python train.py --norm_place="pre" --parallel_block=false --init_std_down=0.00517 --max_grad_norm=0.5
Each number is 128 + 32 x the weight over the matrix's rms, rounded and kept within 0 to 255. Layers, rows and columns count from 0.

# layer 2 attention value, 64x128, rms 0.107, rows 17-51, columns 0-63
[[132 129 159 153  74 102 108 100 147  84 117 148  98 146 157 154 106 171 145 100 125 143 107 157 135 106 114 163 134 220  84 127 130 129 135 102  89 138 115 119 138 140 135 153 155 123  97 103 168  98 136 134 101 143 148 199  87 128 144 128 116  97 183 133]
 [131  78 146  94 130 117  86  91 153 106 115  95 142 135  63 131 155 155 107  70 125 147 142 124 164 126  96  72 157 113 159 142 123 175  86 122 112 130 150 126  85  95 100 158  62 171 118 163 145 138 134 146 118 146 152 157 142 187  50 202  89 131 134 173]
 [ 99  92 153 110 160  91  94 166 181 121 123 120 150 160  87 107 135  75 132  90 134 136 115 167 156 150 122 170 105 166 109 147 173 133 101 122 153 157 137 172 128  78  53 160 118 142 140 149 129 122 143 121 161 107 176 139 148 110 122 128 126  69 145  95]
 [142 134 100  88 132  93 177 102 117 139 183 228 160 119 108 108  47 102 124 142 118 125 147  65 138 141 129 169 161 139  87 143 135 171  67 130  96  90 118 110 112  94  79 122 196 139 156 163 108  73  61  84 172  66  64 185  87  80 105 122 153  81 152 151]
 [126 153  72 106 137 101 132 135  89 115 144 130 139  60 125 153 162 116 111 113 142 101 103 132 140 169 159  99 117 140 155 139 135  92 166 190 122 161 186  92 127 135 147  59  99 126 108 125 125  96 111  91  87 114 130 100 147 103  85 192 207 107  87 113]
 [161 122 132 143 144 134 141  91 175 109 163 100 124 127  50 143 137 128 154 182 131 125 107 113 144 112 152 158 153 146 119 141 126 128 126 136 120 139 181 111 139 134  79 113 103 137 148 118 130  89 146 134 171  93 159 131 101 136 120 107 156 141 131 151]
 [ 99  90 137 191 115 183 144 122 185 150  53 151 163 183 170  61 120 110  75 144 118 160 135 119 123 161 132  95 134 128  69  97 107 154 126 142 163 130  94 107 118 133  40 153 118 208 103 105  55  86 143 123 117 185 149 158 191 111 160  99  93  74  87 164]
 [125 142 170 139 148  96 178 105 191 156  75 163 127 124 143 148 143 159 123  80  87 159 159 122 154  93 188 131  99 124  66 140 151 136  80 101 150 118 133 132 132  91  99  98 130 106  96 122 109 119 145  76 172 139 142 143 123 174  55 102 145  94 183  85]
 [163 102 136  93  74 135 156 167 170  85 135 142 130 189  84 127  81 133  88 151 119 124 197 173 164 165  75 152 116 123 130  74  82 139 164  99 145 150 148 205 137 125 130 172 107 142  90 115 146  89 131 138 129 114 135 179 135 161 143 148 111  97 104  73]
 [ 92 155 180 169 112 134 110  87 127 142 105 121 147 162 139 137 169 121 101 126 161 137  83 183 124 123 140 145 137  78 140 117 166  85 110 153  98 183  89 165 152 196 130  88 105 136  63 162 157 156 171 126 135 158 153  77 156 144 137 146 154 115 138 124]
 [165 117 107 168 147 105 120 133  96  93 108  86 125 127 154 130 116 112  44 128  97 114 132 158 149 159 119 124 111 115 134 108 123  96 148 139 184  88  93 129 110 143 182 194 134 163 156 191 111 105 127 152  82 137 184  97 132  86 176  96 188  95 166 131]
 [146 106 175  92 182 135 141  99 108 141 207 154  98 139  93 118 114 122 168 168  98 114  94 120 116 120 192 107 183 151 200 159 134 124 139 146 136 157 136 148 155  86 106  87 184  95 120 124  72 176 198 104 110 131 138 157 105 126 149 156 151  85 115 121]
 [146 129 169 142 160 108 128 134 129 163  72 134  95  99 150 112  54 136 138 141 174 177 165 151 130 105  69 128 136 119  56 150 103 129  89  92 169  67 167 132 107 158 117  95 132  89 128 115  84  99  24 139 164 100 187 124  72 151 175  88 129 162 151 143]
 [158 122 118 150 184 161 130 140 154 149  99 113 141  98 154 188  50 130 135 117 139 120  87 149 127 151  63  95 145 132  96 157 105 128 124 147 123 108 101 131 120  86 109 117 114 108 105 114  98 159 113 159 125  79 158 171 133 147 116 123  91 112 123 162]
 [119 125 142 125 134 102 102 179 140 134 139 146  98 134 158  78 194 173 142 140 111  96 150  98 144 125  64 123 158 164 147 106 148 110 122 143 126 195  82 132 150 137 193 204 179 137 124 163 108 113 119 160 140 201 207 112 138  54 136 113 144 152 102 120]
 [115 140 127 131 126 121 125 158 100 138  66 149 134 145 109 150  73 128 131 106 125 164  97 121 130 144 165 103 133 135 104 149 133 137 151 117 132 154 129 165 172 173  91 136 171 124 140  66 151  70 179 115 113 166 128 139 179  78 207 103 122 162 155 107]
 [138 143 136 102 122  90 118 137  96 141  75 174 206 108 107 183  90 110 164  86  83 144 136 111 137 120 100 172  33 144 175 141  78  44 136 137  96 108 100 115 123 105 127 109 118  98  68 107  92 144 111 122 120 129 123 113 117 170 108 112 159  84  99  96]
 [141 147 133 109 208 143  70 149 155 166 103  85 143 124  74 122  92 121  84  79 189 101 105 126 165 135  95 126 153 137 182 137 107  89  68 157 165 173 101  89 174  63 126 208 217 135 156 125  82 140 134 125 120 123 118 107 128 129 177 194 115 111  73 107]
 [145 120 140  90 134 164 156 108  99 131  41 168 130 105 139 112 124 145 135  85 144 108 105 211 134 102 149 113 127 163 156  42 107 132 133 137 122 121  90  90 139  69 108 135 226  43 150 146 115 160  72  96 152 141 104  73 140 138 138 128 125 176  51 111]
 [ 77 117 130 162  85  92 155 173  81 149 187 121 102 190 153  62 120 124 137 146 152 131 194 111 132 134 135 147 167 155 145 123 100 155 164  75  89 180 150 149 156 124 147 172 137 167 123 123 117 114 184 103  86  92 135 114 116 133  90 103  99 136 147 125]
 [102 126 124 159  80 113 103 136 135 171 146 140  83 189  69 130 158 163 101  91 117 139 151 158 162 140 112 161 123 112 126  91 112 146 140  87 105 117 132 118 109 113  71 105 134 155 132  82 128  79 104  94  74 119 126 123 151 158 142  98 142 163 166 136]
 [126 162 149 166 151 149 166  92 117 144 137 125 120 129 127 133 170 126 137 110  50  94 118 132 165 167 117 123 143 147 166 173 102 112 117 151 138 108 169 116  86 122  90  89 101 130 139 133  63 139 164 159 117 114 131 197 168 126 143  93 131 127 173 163]
 [121 138 201  97 114 187 115 218 165 198 155 120 143 163 138  92 149 120 101 103 151 106 101 110 148 112  96 121  50 154 150 139 184 137 153 103 163 150 162 195 182 110 147 177 160 128 114 136 116  79 157 139 107 102 117 107 158 132  66 199  99 169 100 175]
 [116 102 106 100  97 158 151 114 155 101 192  55 137  95  85  93 134 134 137  84 146  64 126 122 217 118 100  75  95 130 115 136 116  82 131 140 170 147 167 113 180  67 209 118 130 146 126 136 129 113 128  93 106 142 146 116 134 140 123 184 153 117 111 135]
 [181 114 138 164 112  86 117 111 133  50 151 127 163 117 152 173 147 206 181 128 111 132 116 169 102  96 128  81 132 125 111 104 120  95 161 140 132 104  95 157 166 153 102 117  85 101 171 119 119 122 166  99  72  73 137 208 120 198 134 102 141  86  85 108]
 [ 84 131 146 150 136 197 158 172  62 161 139 140 149  92 134  90 136  76 130 116 154 160 200 118 160 121  63  85 122  29  87 132 117 120 160 123  87 130 142 119 129 148 170 146 103 138  33 119 147 183 167 147 127 107  86 145 128  99 126 146 120 129 107 148]
 [ 98 132 132 146 153  83  66 143 101 129 115 139  94  96 154 137 164 103 151 171 108 126 131 134 125 177  72 154 124  80 139 151 150 144 123 163 140 161 123 124 128 145 131 190 170 124  95 127 154 141 194 135 119 176 109 147 117  80 132 174 140 138  73  45]
 [203 117 179 155 139 100 118  87 155 139 178 127 194 129 142 130  74 144 110 112  87 104 141 110 117 102 155 132 115 171  61 130 112  69  82 114 149 108 148 128 181 140  93 175  87 122 108 147 146 135 141  94 162  88 192 186 126 112 128 113 137 173 175  92]
 [ 77 129 157 155  62 104 102 152 106 136 111 134 149 146 129 131 107 138 134 190 142  82 155 100 104 107 108  96 125  85 141 124 166 132 177  79 136 140 165 145 107 152 160  99 135  86 115 120 120  81 152 130 195 137 122 124 105 165 118 114 147  96 189 133]
 [120 149 173 159 112 162 107 143 179 146 126  96  81 153 186 140 104 135 107 135 147 160 191  81 143 133 111 152  99 180 122 169 100 158 127 132 112  65  95  98 137 125 113 178 110 102 134 105 130 134 131 136 137 148 154 117  96 155 146 115  92 169 120 115]
 [160 104 141 143 145 140  94  81 174 139 136  84  78 106 119 147 117 129 146 103  95 141 107 137 133 139 172 129 149 157 115 119 155 138 138 162 115 178 175 131 114 123 117 168 255 126 135 103  79 130 163  73 101 129  92  85 140 137  99 167  94 186 104 119]
 [109 135 115 163 108 147 100 180 100 139 137 121  97 122 169 143 129 134 153 147 164 137 129 155 141  90 126 129 119 141  68 125  98 134 125 133  83  96  96 126 168 115 132 197 144  48 218 142 129 153 130 111 137 145 143 131  95 126 179 168  78 145  93 126]
 [177  16 136 116  85 148  67 174 134 134 158 135  94 109 136 103 125 135 105 135 107 160 183 103  90  83 112 151 134 116 135 184 106  58 143 120 151  96  80 199 162 157  93 139 122 142 207 150 196 131  95 130 111  91 118 132 146 147 128  68  99 162 138 137]
 [168 167  86 183 119 109 155 144 142  93 154  97 122 133  77 135 108 131  86  81 148  85 179  73 161 107 174 188  90 110  99 134 149 127 113 138 116 130 158 117  87  97 158 185  94 120 106 113 113 104  98 112 168 101 129 153 114 142 113  58 120 142 118 156]
 [120  93 129 130 130 111 115 164 146 123  88 143  86 147  93 112 114 137 157 176 157 146 134 218 134  21 114 171  89 157 157 146 122  94 169 150 217 125 138 105 117 110 110 113 125 212 119 113 162 149 135 124 145 143 132 107  87 126 100  97 119 130  87 187]]
# layer 2 attention output (transposed), 128x128, rms 0.296, rows 17-51,81-115, columns 0-63
[[119  81 157 136 133 124 137 114 105 151 119 121  96  80  89 105 147 132  75 126 118 104  73 112 104 123 147  95 111 146 157 147 120 155 153 125 131 113 112 102  94 169 130 117  88 108 139 107  89 113  93  85 136 119 156 195 121  86 101 184 151 164 131 144]
 [106 133  95 135  86 115 133 198 122 137 136 120  96 129  85 134 113 104 115 138 169 133 195 133 143 142 140 159  95 122 130  78 113 154 115 117 103 124 156 136  97 143 139 118  73 170 102 123  90 107 105 109  83 101  87 153 124 129 142  97  88 154 132  45]
 [137 201 143 180 135 169 131 137 136 125  98 142 109 132  88 128 176  97 108  95 102 162 140 106 139  74 146 174  53 130 178  95 157 154 179 168 171 130 142 128 106  79 131 126 134  95 157 174 158 164 118 101 138  73 144 164 120 118  34  63 170 120 148  77]
 [172 114 168 105  87  93 118 113  96 171 134 105  63 110 194  73 154  87 167 102 107  94  34  70  96 215 121 143 110 140 154 140 117 147 168 114 159 202 113 116 161 138  94 124  95 161 150  78 164 153 144 107 131 187 165 141 135 123 160  93 137 169 147 125]
 [121 130 126 108 106 140 168  92 103 130  73 112 155  97 151 115 128 118  94 138  94  73 122  83 131 149 128 115 138 108 149 136 141  98 134 129 126 102  91 113 144  93  80 141 121 127  94 126 123 122 103 107 129 113 137 132 177 117 116 144 150 144  85 151]
 [165 150 152 149  97 115 112 112 161  94 148  72 122 153 205  80 135 123 134 159 128 171 125 132 142 150 137 120 150 112 143 123 126 115 188 117 148 131 150 128 102 131 127 137 122 156 147 143 128 131 131 165  92 152 168  55 115 128 138 106 117  74 180  87]
 [131 171  86 174 117 159 173 182 143 136 192 122 104 152 137 107 150 125  83 182 112 164 113 113 185 161 108 115  95 114 109 139 134 123  92 124  88 122 101 131 138 103 101 128 159 151 136 170 138 144 130  98 174 166 179 100 100 147 143 132 105  85  90  84]
 [130  94 100 179 131 152 130 113 151 112 113 108  57 125 157 116  98 106 131  84 134 124 156 109 140 154 143 111  91 170 143 111  96  83 150  97 189 134 143  92  93 192 124 140  71  94 128  69 138 172 143 137 122  60 124 124  92 119 104  94 138 113 174 150]
 [110 157 134 114 106 120 160 144 146 126 127  99 115 130 131 164 182 152 113 129 109 130 111 138 137 154 165 101 156 103  63 134 126  67 132  74 142 142  70 124 155 154  96  78 159 158 135 106 109 150 145 162 177 158 151  51 152 177 100 126 140 117 123 133]
 [ 58 175 153 123  97 104 171 129 135  97 139 169 101  94 138  99 133 126 130 131 128 161 154  97 169 162 127 148 133  62 137 109 130 128 161  82 161 114  70 107 131 138 145 175  94  83 109 123 116 188 117  94 155 117 121 120 131 131  92  97  40  86 161 151]
 [100  67  68 123 170  99 125 149 136 174 125 160 136 164 146 121 136 136  91 153 149 123  94 157 124  79 123 129 129 142 101 125 131 119 155 126 106 134 108 140 123 156 132 158 119 120 106  95 129 147 137  83  96 100  96 114 112 150 188 120 134 148 137 189]
 [146 116 117 128  48 130 116 110 163 126 151 142 137 121 148  98 156 131 170 107 132  74 180 141 101 136 139 100 104 125 175 119 149 141 129 112 132 114 118  82 153 179 144 123 165 127 119 152  81 104 110 113 114  88 119 129  76  85 137 173 179 103 104  77]
 [142  93 145 184 131 114 112 121 105 150 136 128 111 164 183 116  93 142 129 132 116 134  84 135 120 129 139 105 133 119 198 157 151 130 139 166 157 164 149 144 114 138 167 143  82 121 145 124 162  95 124 138 128 109 150  41 150 103 116 163 127 167 174 161]
 [179 110 135 119  95 103  74  98 144 186 159 124  93 155 149 130 138 117 134 108 151 120 149  99 143 165  92 118 108 130 135 117 148 133 130 124 101 154 121 143 165 114 135 128 114 110 130 138 132 147 119 120 128 150  95 100  69 139 133 163 122 167 120 113]
 [128 190 142 167 216 128 132 152 157 140  99 100 129 155  86 142 105 134 123 106  99 152 182 123 170 133 132  59 137 120 137 133 116 167 101 103 116  84 143 174 113 105 123 102 121 138 137 132 117 105 124 148 123  24  89 150 114 121 111 162 156 107 130  80]
 [136 123  79 166 115 122 122 109 112  92  96 125 116 134 150 112 169 180 126  90  94 119  91 135 134 139 121 196 120 164 144 162 132 128 151 162 118 149  93  77 128 127  97 100 154  99 139 126 106 137 122 132 100 123 183 132 109 116 110 136 147 134 129 144]
 [191  92 139 118 124 166  86 109 100 172 123 121 107  98 116 168 155 149 168 104 110  61 136 148  99 145 105 148 172 113 182 169 120 131  68 113  68 160 138 134 165 146 123  43 171  86 107 111 196 140 195  82 182 149 164 147 137 167 128 172 130 158  53 101]
 [160  99 106 117  99 138  85 162 141 108 177  92 130 193 151 169 177 140 218 137 134 138 121 131  50 184  84 135 109 124  43  91 165 117  95 137 126 178 127 113 116 138 131 138 164 119  81 134 145 126 124 125 148 109 122 149 128 129 145  82 126 158 166 119]
 [188 142 131 175 102 207 111 162 144 102 123 101 136 122 125 135 150 140 149  96 134 149  89 135 151 150 154  62 114 144 125 144 105 106  62 141 125 126  92 152 145 128 117 104 124 104 180  92 180 117 139 115 173 102 135 116 102 128 123  96 159 137  84 153]
 [ 87 116 138 114 143 130  91 101 119 110 127  99 147  85  71 114  79 107 144 115  63 110 144 201  82  94  81 188 154 140  80 120 118 165 167  98 113 110 108  92 139 105  84 126 190  88 111 140 104  97 121 156 120 112  81 156 153 150  93  92 132 156 118 113]
 [136  92 124 107 178 118  99 146  85  79 130 126 146 100 137 130 114 166  96 159  75 160 155 147 112 141 125 124 105  49  72 129 153 144  96 140 106 165  91 115 119 141 127 135 106  84 116 129  92 140 148 101  90 151 158 106 142 165  89 156 113 143 114 188]
 [134  78 110 100  94 145  95 162 150 134 158 162 114 146 128 180 114 120  73 113 135 115 124 157 108 177 118 178  97 112 179 147 134 100  88  94 120 114 148 113  99 151 113 147 125 127 106 132 112 158 112 126 159 124 142 119  88  83 114 108 142  88 140 126]
 [128 165  96 122 156 111 141 152  93 131 105 112 146 147 110 189 110 163 149 122 108 117 178 161 116 126 100 137 122 133 128  91  76 110  97 110 147 126 133  74 124  99  87 101 122 150  98 113  79 150 143 140  88 131 160  90  95 153  89 125 165  99 107 101]
 [115 131 205 158 137 142  78 146 167  95 139  87 156 116 124 115 119 102 166 128  88 130 120 113 122 104 145 134 149 149 105  72 156 112 100 184  98 109 105 102 105  61 143 119 165  84  97 111 119  85 143 191 165  87 103 111 176 153  79 137 188 104 139  71]
 [125 111 108 108 127 128 144 112 132 110 130 135 102  83 107 115 139 171 118 130 144 145 140 181 109 113 105 115 120 111 106 144 146  98 113 112 121 129 109  99 124  90 145 116 143 151 182 156  50  69 141 118  89 151 117 164 109  94  68 146 191 138 114  94]
 [ 97 153 144 115 154  71 143  95 144 123 128 118 136 155 119 141 115  89 144 115 142 101 133 138 128 124 165 161 183 109 109  91 111 174 116 154 160 172 141  78 149 104 112 123 149  77 102 128 155 155 148 212 189 114  66 101 160 145 158 132 168  62 145 109]
 [170 105 111 137 114 110 109  83 127 143 132 104 143 138  80 110 145 144 153 139 122 137 141 153 139 127 158 117 143 171  91 123 100 115 142 138 158 117  98 140 117  93  97 139 166 135 100  60 143 116  83 171 111  91  86 155 111 133 143 117  76  80 115  97]
 [143 115 136 169 109 130 132 116 172  80 101 168  55 185 175  56 136 101 117 148  69 111 107  79 148 145 108 164  70 137 128 145 139 101 201 166 168  96 172  73 148  69 118 162 161 116 150 122 127 135 164 105 168 117 115 113  91 132 142  79 150  52 181 173]
 [ 46 119 161 127 157 117 167 121 123 165 151 135 155  65 119 133  82 174 153 127 133 121  97 137 107  89 160 132 144 101 164 141 121  86 159 133 129 118 127 128 128 115 157 127 173 159 121  93 133 132 150 149 130 115 117 126 170 179  92 172 145 100 117  91]
 [167 118  79 111 163 112 103 100 128 154 158 110 141 220 113 117 161  73 140 109 137 114 112 137 117 131  91 143 114 189 160  81 116 141 163 141 155 117 161 134  95 192  68 124 153  91 115 117 172 136 111 140 111 105 172 133 120 145 151 144 185 149 107 136]
 [158 104 133 111 106 152  99 126 132  70 101  96  94 143 119 118 168  96 124 128 107 120 117 160 110 194 157 138 133 148  93  90  97 135 137 127 148 144  88 101 114 115 127 102 118 140 126 125  80 147 108 155  93  74 167 198  78  60 138 118 123 155 163  99]
 [194 103 128 104 172 101  64  97 174  83 123 156 121 151 117 150 102 106 117  96 104 116 146 196 121 117 131 129 163 168  92 140 112 151 105 131 149 148 123 122 141 117 101 126 105 106 141 145 117 135 146 167 122 146 152 132 124 101 128 200 153 142  82 134]
 [113 145 123  96 110 103 124 139 189 157 112 137 146  90 115 117 160  83 115 192 143 135 129 143 131 163 152 130 140 108  67 144 103 133 112 135  67 125 172 163  80 134 168 138  81 200 126 102 113 110  97 132  81 104 133 111  88 120 146 160  68 146 120 136]
 [111  91 121  91 149 149 103 148 132 134 139 111 122 134 140 144 178  59 108 123 179  88 118  91 129 162 118 164 167 185 131  98 134 107 116 100 112 152 178 157 118 130 144 101 112 143 113  92 129 162 150 180 108 142 154 110 119 151 159 100 146 123 145 111]
 [178 148 135 101 154 143  99 127 140 159 102 146 167 136  69 144 152 110 125 144 122 127 175 132 120  63 150  87 122 113 123 108 114 126  72 105 153  60  75 181 110 137 143  79  92 102  93 110 102  84 154 146  91 118 171  72 115 143 160 181 116 131  90 121]
 [170 122 116 118 123 172  91 122 139  92 147  99 163 110 109 127 117  94 177 107 140 153 167 132 171 177 141 122 100  81  83 113 141 108 191 115 167 152 179 166 163 141 113 139  79 143 100  72 183 150 137 121  51 114 127 117 132  83 128  85  97 133 103  69]
 [149 172 182 166 129 146 159 116 139 148 110 141  92 122 176 118 101 110 135 124 131 146  92 168 109 128 137 178  94 144 129 101  94  65 144 142 119  99 109 175 195 104 177 129 202 151 135 141 137 142 143 132 111  79  93 160  54 105 147  87  81 150 175 103]
 [108 170 113  98 134 211 112 118  45 158 140  96 139   0 150 175 119 132 113  94  80 155  77 121 125 152  49 150 144 125 110 141 151  68 202 149 104 148 166  57 137 123 216 138 143  92 136 111 156 155  65 141  62 127 111 145 105  70  94 118  81 111 132 150]
 [167  75 138 137 164 176 101 165  72 157  77  82 131 125 165 119 200 210  90 125 152 172 139 107 133 120 122 133 111 112 139 175 127 131 120  68 111 179 128 126 157 135 161 101 152   5 105 186 131 103 135  55 153 154 237 152 122 127  61 184 133 184 124 150]
 [128 126 158 175 134  93 150 110 166 122  76 135 131 113 104  91 172  68 135 104  79 125 124 118 128 131 100 147 156 125  95 115 161 114 132  95 116 130 103 144 101 111 134 104 180 136 146 124 119 182 122 182 173 149  37 124  78 194 121 159 163 117 170 142]
 [148  80 116 139 159 146 113 175 125 114  85 131  87  79 105 133 123 157 125  91 135  97 146 151 141 191 169 103 146 164 114 111 115  95  98 113 143 164  98 141 105 163 143 129 113 133  78 115 168 172 124  61  80 151 136 114 128  81 130 125 147 160 158 117]
 [ 93 116 145  48 187 108 145 114  84 174 223 206 144  92  81 125 120 120  44 148  99 143 136 209  78  46 122 159  74  93 167 101  71 132 139 102 106  54 104 105 162 192  86 123 133  74 107 195 101  21  87 127  93  97 187 157  91 142 111 131 103 178  41  71]
 [213  99 132  94  66 128 104 157 118 142 177 201 157 167  62 112 152 177 109 125 158  69 187  94 103 155 110 199 122 113 163 155 145 171 152 127  88 122 147 139 137 122 128 151 125 112 130 112 138 110  61  94  87 127 117 115  65 124 149 183  87 150 113 114]
 [ 95 175 116 125 137  99 108 168  94 141 100  71 182 111 196 172 119  98 159  94 128 151  78 133 118 132  57 127  92  65 183 138 118 108 154 175 125 128 146  63 183 104 142 192 123 163 149  95  70 114  62 159 125 119 166 134  84  39 130  71  69 141 139 100]
 [164  94 128 136 104 142 127 180 149  87 167 141 101 125 114 158 131  89  68 156  85 118 130  68 105 167 137 105  98 135 117  56 157 175 109 101 127 134 186  84  78 122 174 133 212 144 143  44 163 134  62 149 112  91  80 161 119 204 141  91 106 149 114 124]
 [168 168 199 103 146 162 187  69 127 105 156 133 161 133  83  89 153 146 193 129 127  87 154  83 160 120 146 126 189 150 127 112  73 104 134  68 135 149  89 118 136  99  87  47 121 156 179 157 129 140 167 150 149 129  51 112 151 165 109  99 194 169 177 121]
 [ 87  86 125 143 145  90  72 161 109 159 143 153  76 130 139  97 100 140 117 110 160 141 120 100 126 173  90 117  80 157 126 147  74 182 134  70 104 113  68 177  89 212 114 153  92 102 119 157 156 130  93  81 146 105 120 157 182 131 123  85 170 137 161 133]
 [110  87  75  85 137 204 114  96 126 107 168 135 135 145 143 179  95 140 110 145 155 130 123  68 126 128 104 120 150 121  67 145  84 110 177 168 146 133 113 148 175 115  89 146  72 150  85 122 121 129 111 100  67 159 110 145 160 111 139 140  78  74  49 117]
 [ 97 131 115 120  58 151 151 113 139 134 126 139 172 181 113 124 196 102 131 138 145 135 103 126 198  76 148 101  82 111  94 141 218  87 184 154 123 150 202 135 150 215 102 135 108 143 131 120 171  93  74 137 127  97 166 155 141  68 131 143 152 130 113 115]
 [154 139 116 106 120 147 110 108 159 109 125 138 174 122  58 106 101  82  97 137 126 154 165 137 141 123 166 154 137 135 150  34 105 147  94 131 135 105 144 133 130  99 131  86 158 113 121 147 172 120 121 115  52  94 104 143 157 134 144 157 169 117 152 125]
 [100 130 157  82 159 133 131 120 143 157 165 146 161 100 132 139 139 136 101 159 118 138 145 107  97 118 124  86 144  67 110  98 130 184 152 113 116  86 141 107  87 139 130 121 103 116 138 174  80 167 108 161 143  89 118 129 148 148 116 150 163 129  68 117]
 [147 121 158 127 118 117  91 107 121 136 114 140 111 243 142  86  77 121 140 138 220 120  92 110 111 162 126 113 102 154  73 111 105 168 158 130 119 110 109 214 160 143  89 179 120 115 138 103 185 134 119 112  86  97  87 102 116 135 142  61  93  96 147 155]
 [126 179 110 197 127  97  92  94 156 139 131 127 120 169 164  85 167 127 132 146 200 149 181 159 103  95 163 112 100 136 115 121  81 164 171  50 151 124 135 139 107 133 141 126 161  65 155  68 171 153 165 113 135 130 137  98 128 105  98 115  94 127 153 174]
 [ 88  84 134  81  95  61 107 150 169 141 155 169 108 200 134  84 132  58 133 133 132  77 139 121 129 140 105 138 115 106 126 134  80 157 123  91 136 108 166 147 122 185 161 141 121 189 138  67 121  97 123 107 148 125 143 135 121 101 177 124  70 105 143 107]
 [123 137 132 128 204 160 184 153 133  82 112 177 186  65 126 192  79 155 127 135 150  95 134 127  73  90  65 139 133 125 184 119 108 160 114 199 145 117  87 125 102 114 101 163 167  92 174 138 124 173 138 125 129 148 135 144 186 167 109 196  59 150  55 138]
 [134 141 181  89  68 108 116 136 153 176 128 118 116 123 147 128  89 162 122 157  98  79 148 118  42 143 110 121 132 127 120 116 109 127 122 132  53  98 120 113 118 129 129 132 162 114  95 114 119 139 111 158 164 150 169 182 159 104 124 121  19 141  69 122]
 [154 115 105 151  72 106 128 161  66 187 121 142 119 154 136 136 140 162 108 118  37 106 119 112 155 144 189  85 106  96 182  67 110  98 150 149 129 144  78 113 127 160 164 185 142  67 136 153 119 148 107 136 128 111 119 121 133 186 155 158 172  66 117 128]
 [124 163  65 170 159 106 116 113 150 168  88 111 154  89  86  96  90 124 121 127 207 129 192 196  56  94 126 138 134 118  55 106 208 106 163 201 155  88 106  90 105 177  88 135 130  55 158 156  89 170 134 186 169 113 109 122  64  95  99 130 163  64 136 133]
 [178 166 135 131 153  85 145  57 152  87  62 106 128 137 194 141 146 105 155 148  91 163  98 116  93 134 110 168 161 142  50 106 119 154 200 149 150 206 146 159 116 125  61  96 189  97 115 158 149 219 179 144 147 149 130 107 142 113 145  94 151 107 183 137]
 [144 161 157 136 166 117  78 121  81  75 145 105 110  79 141 155 105 119 171 118 121 104  86 167 125 193 135 125 114 122  71 137 136 138 210 162 154 129 110 111 129 169 145 107 143 198  81 156 138 168 127 159 168 123 164 160 197 104 144  60  87 241 169 180]
 [121 132  90 106 113 124 108 165 139 146 162 123 124 144 174 189 121 125 119 111 107 188 100  60 153  67 140 171  78 148 135 156 187 101 141 164 165 139 125 119  72  40 170 158  81 146 158 168 106  84  87 137 145 166 152 137 183 116 116 120 138 103 132 134]
 [ 96 118 163 160  75 178 158 151 159 125 113 109 107 150 128 123 114  91 112 140 169 155 114 106 117 113 195 101 112 135 155  98 160 153  92 127 103 114 126 147 118 102 102 104 138 105 169 129 158 161 164 113 140 124 116 111 136 195 100  92  91 125 133 135]
 [107 161 155  68  69 123  93 130 120 130 114 125 128  90 172 132 148 177 173 111 134 127 109  90 155 195  78 162 158 101 174 115 157 121 166  82 125 212 160 114 122 129 202  74 156 159 135  74 152 183  81 154 102  92 150 106 132 111  72 104  85 142 145 165]
 [175  93 123 148 143 175 136  57 131 135 123  87  78 109  68 150 105 130  85 159 114 220 126  97  81 107 157 141  97 178 150 161 159 142  96 151 101  88  60 120 141  92  85 108  62  73 124 146 115 105 138 128 118 140 174  95 127 132 109 109 143 114 119 125]
 [ 82  80 103 111 100 167 122 162 164 111 147  89  86 112 135 114 119 146 168 154 154 125 142 176 111 104 133 108 115 107 130 152 157 161 145 156 154 120 157 181 174 151  84 139 121 177 123  78 178 182 175 155 143  94 128 121 116 122 127 140  37  64  81  78]
 [109 187  53 104 145 110 112 140 134 114 196 128 110 101  93  78 115 121 147 127 130 133 193 168 156 183  40  91 111 114 160 198 181 175 116  67 148  91 130 153 141 141 162 138 124 109 165 116 174 129 137 155 109  94  87 154  71  59 121 126 192  63 138 144]
 [157 121  94 106 151 103 178 114 134  78  46 115 131 135 166 119  91 185 176 148 162 133 113 171 127 121 153  93 168  97 110 168 163 133 139 171 171 139 207 140  92 137 112 130 142 176  84 120 177 114 199 159 119 143  93 140 170 142  90 136 130 120 128 192]
 [ 55 148 159 127  89 122 123 142 126  82 103 101 143 187 168 158  57 153 179 111 166  85 131 131 166  89  59  78 156 168 104 147 157 124 105 153 181 175 177  95 160 117 128 168 157 109 108 164 127 125 151 136 152  86 135 168 172 115 105  80  26 113 144 154]
 [172 145 103 147 152 143 135 143 142  64  41 152 159 155 166 105 157 151 157 116  81 103 104 148  92 144  90 105 160 150 124 164 107 180 110 231 133 182 129 154 125 133  78 179 156 149 143 150 153 152 103  67 121 120 152 100 120 175 101 219 104 164 175 146]
 [ 77  97 145 159 127 166 183 166 163  99 108  64 121  86 151 130  50 121  73 128 119 145  84  85  99 202 128 133 116 147  60 148 137 139 126 178 120 128 149  82 158 115 157 183  97 111 127 138 180 122  67  77 124 134 147 168 154 169 128 136  90 110 135 101]]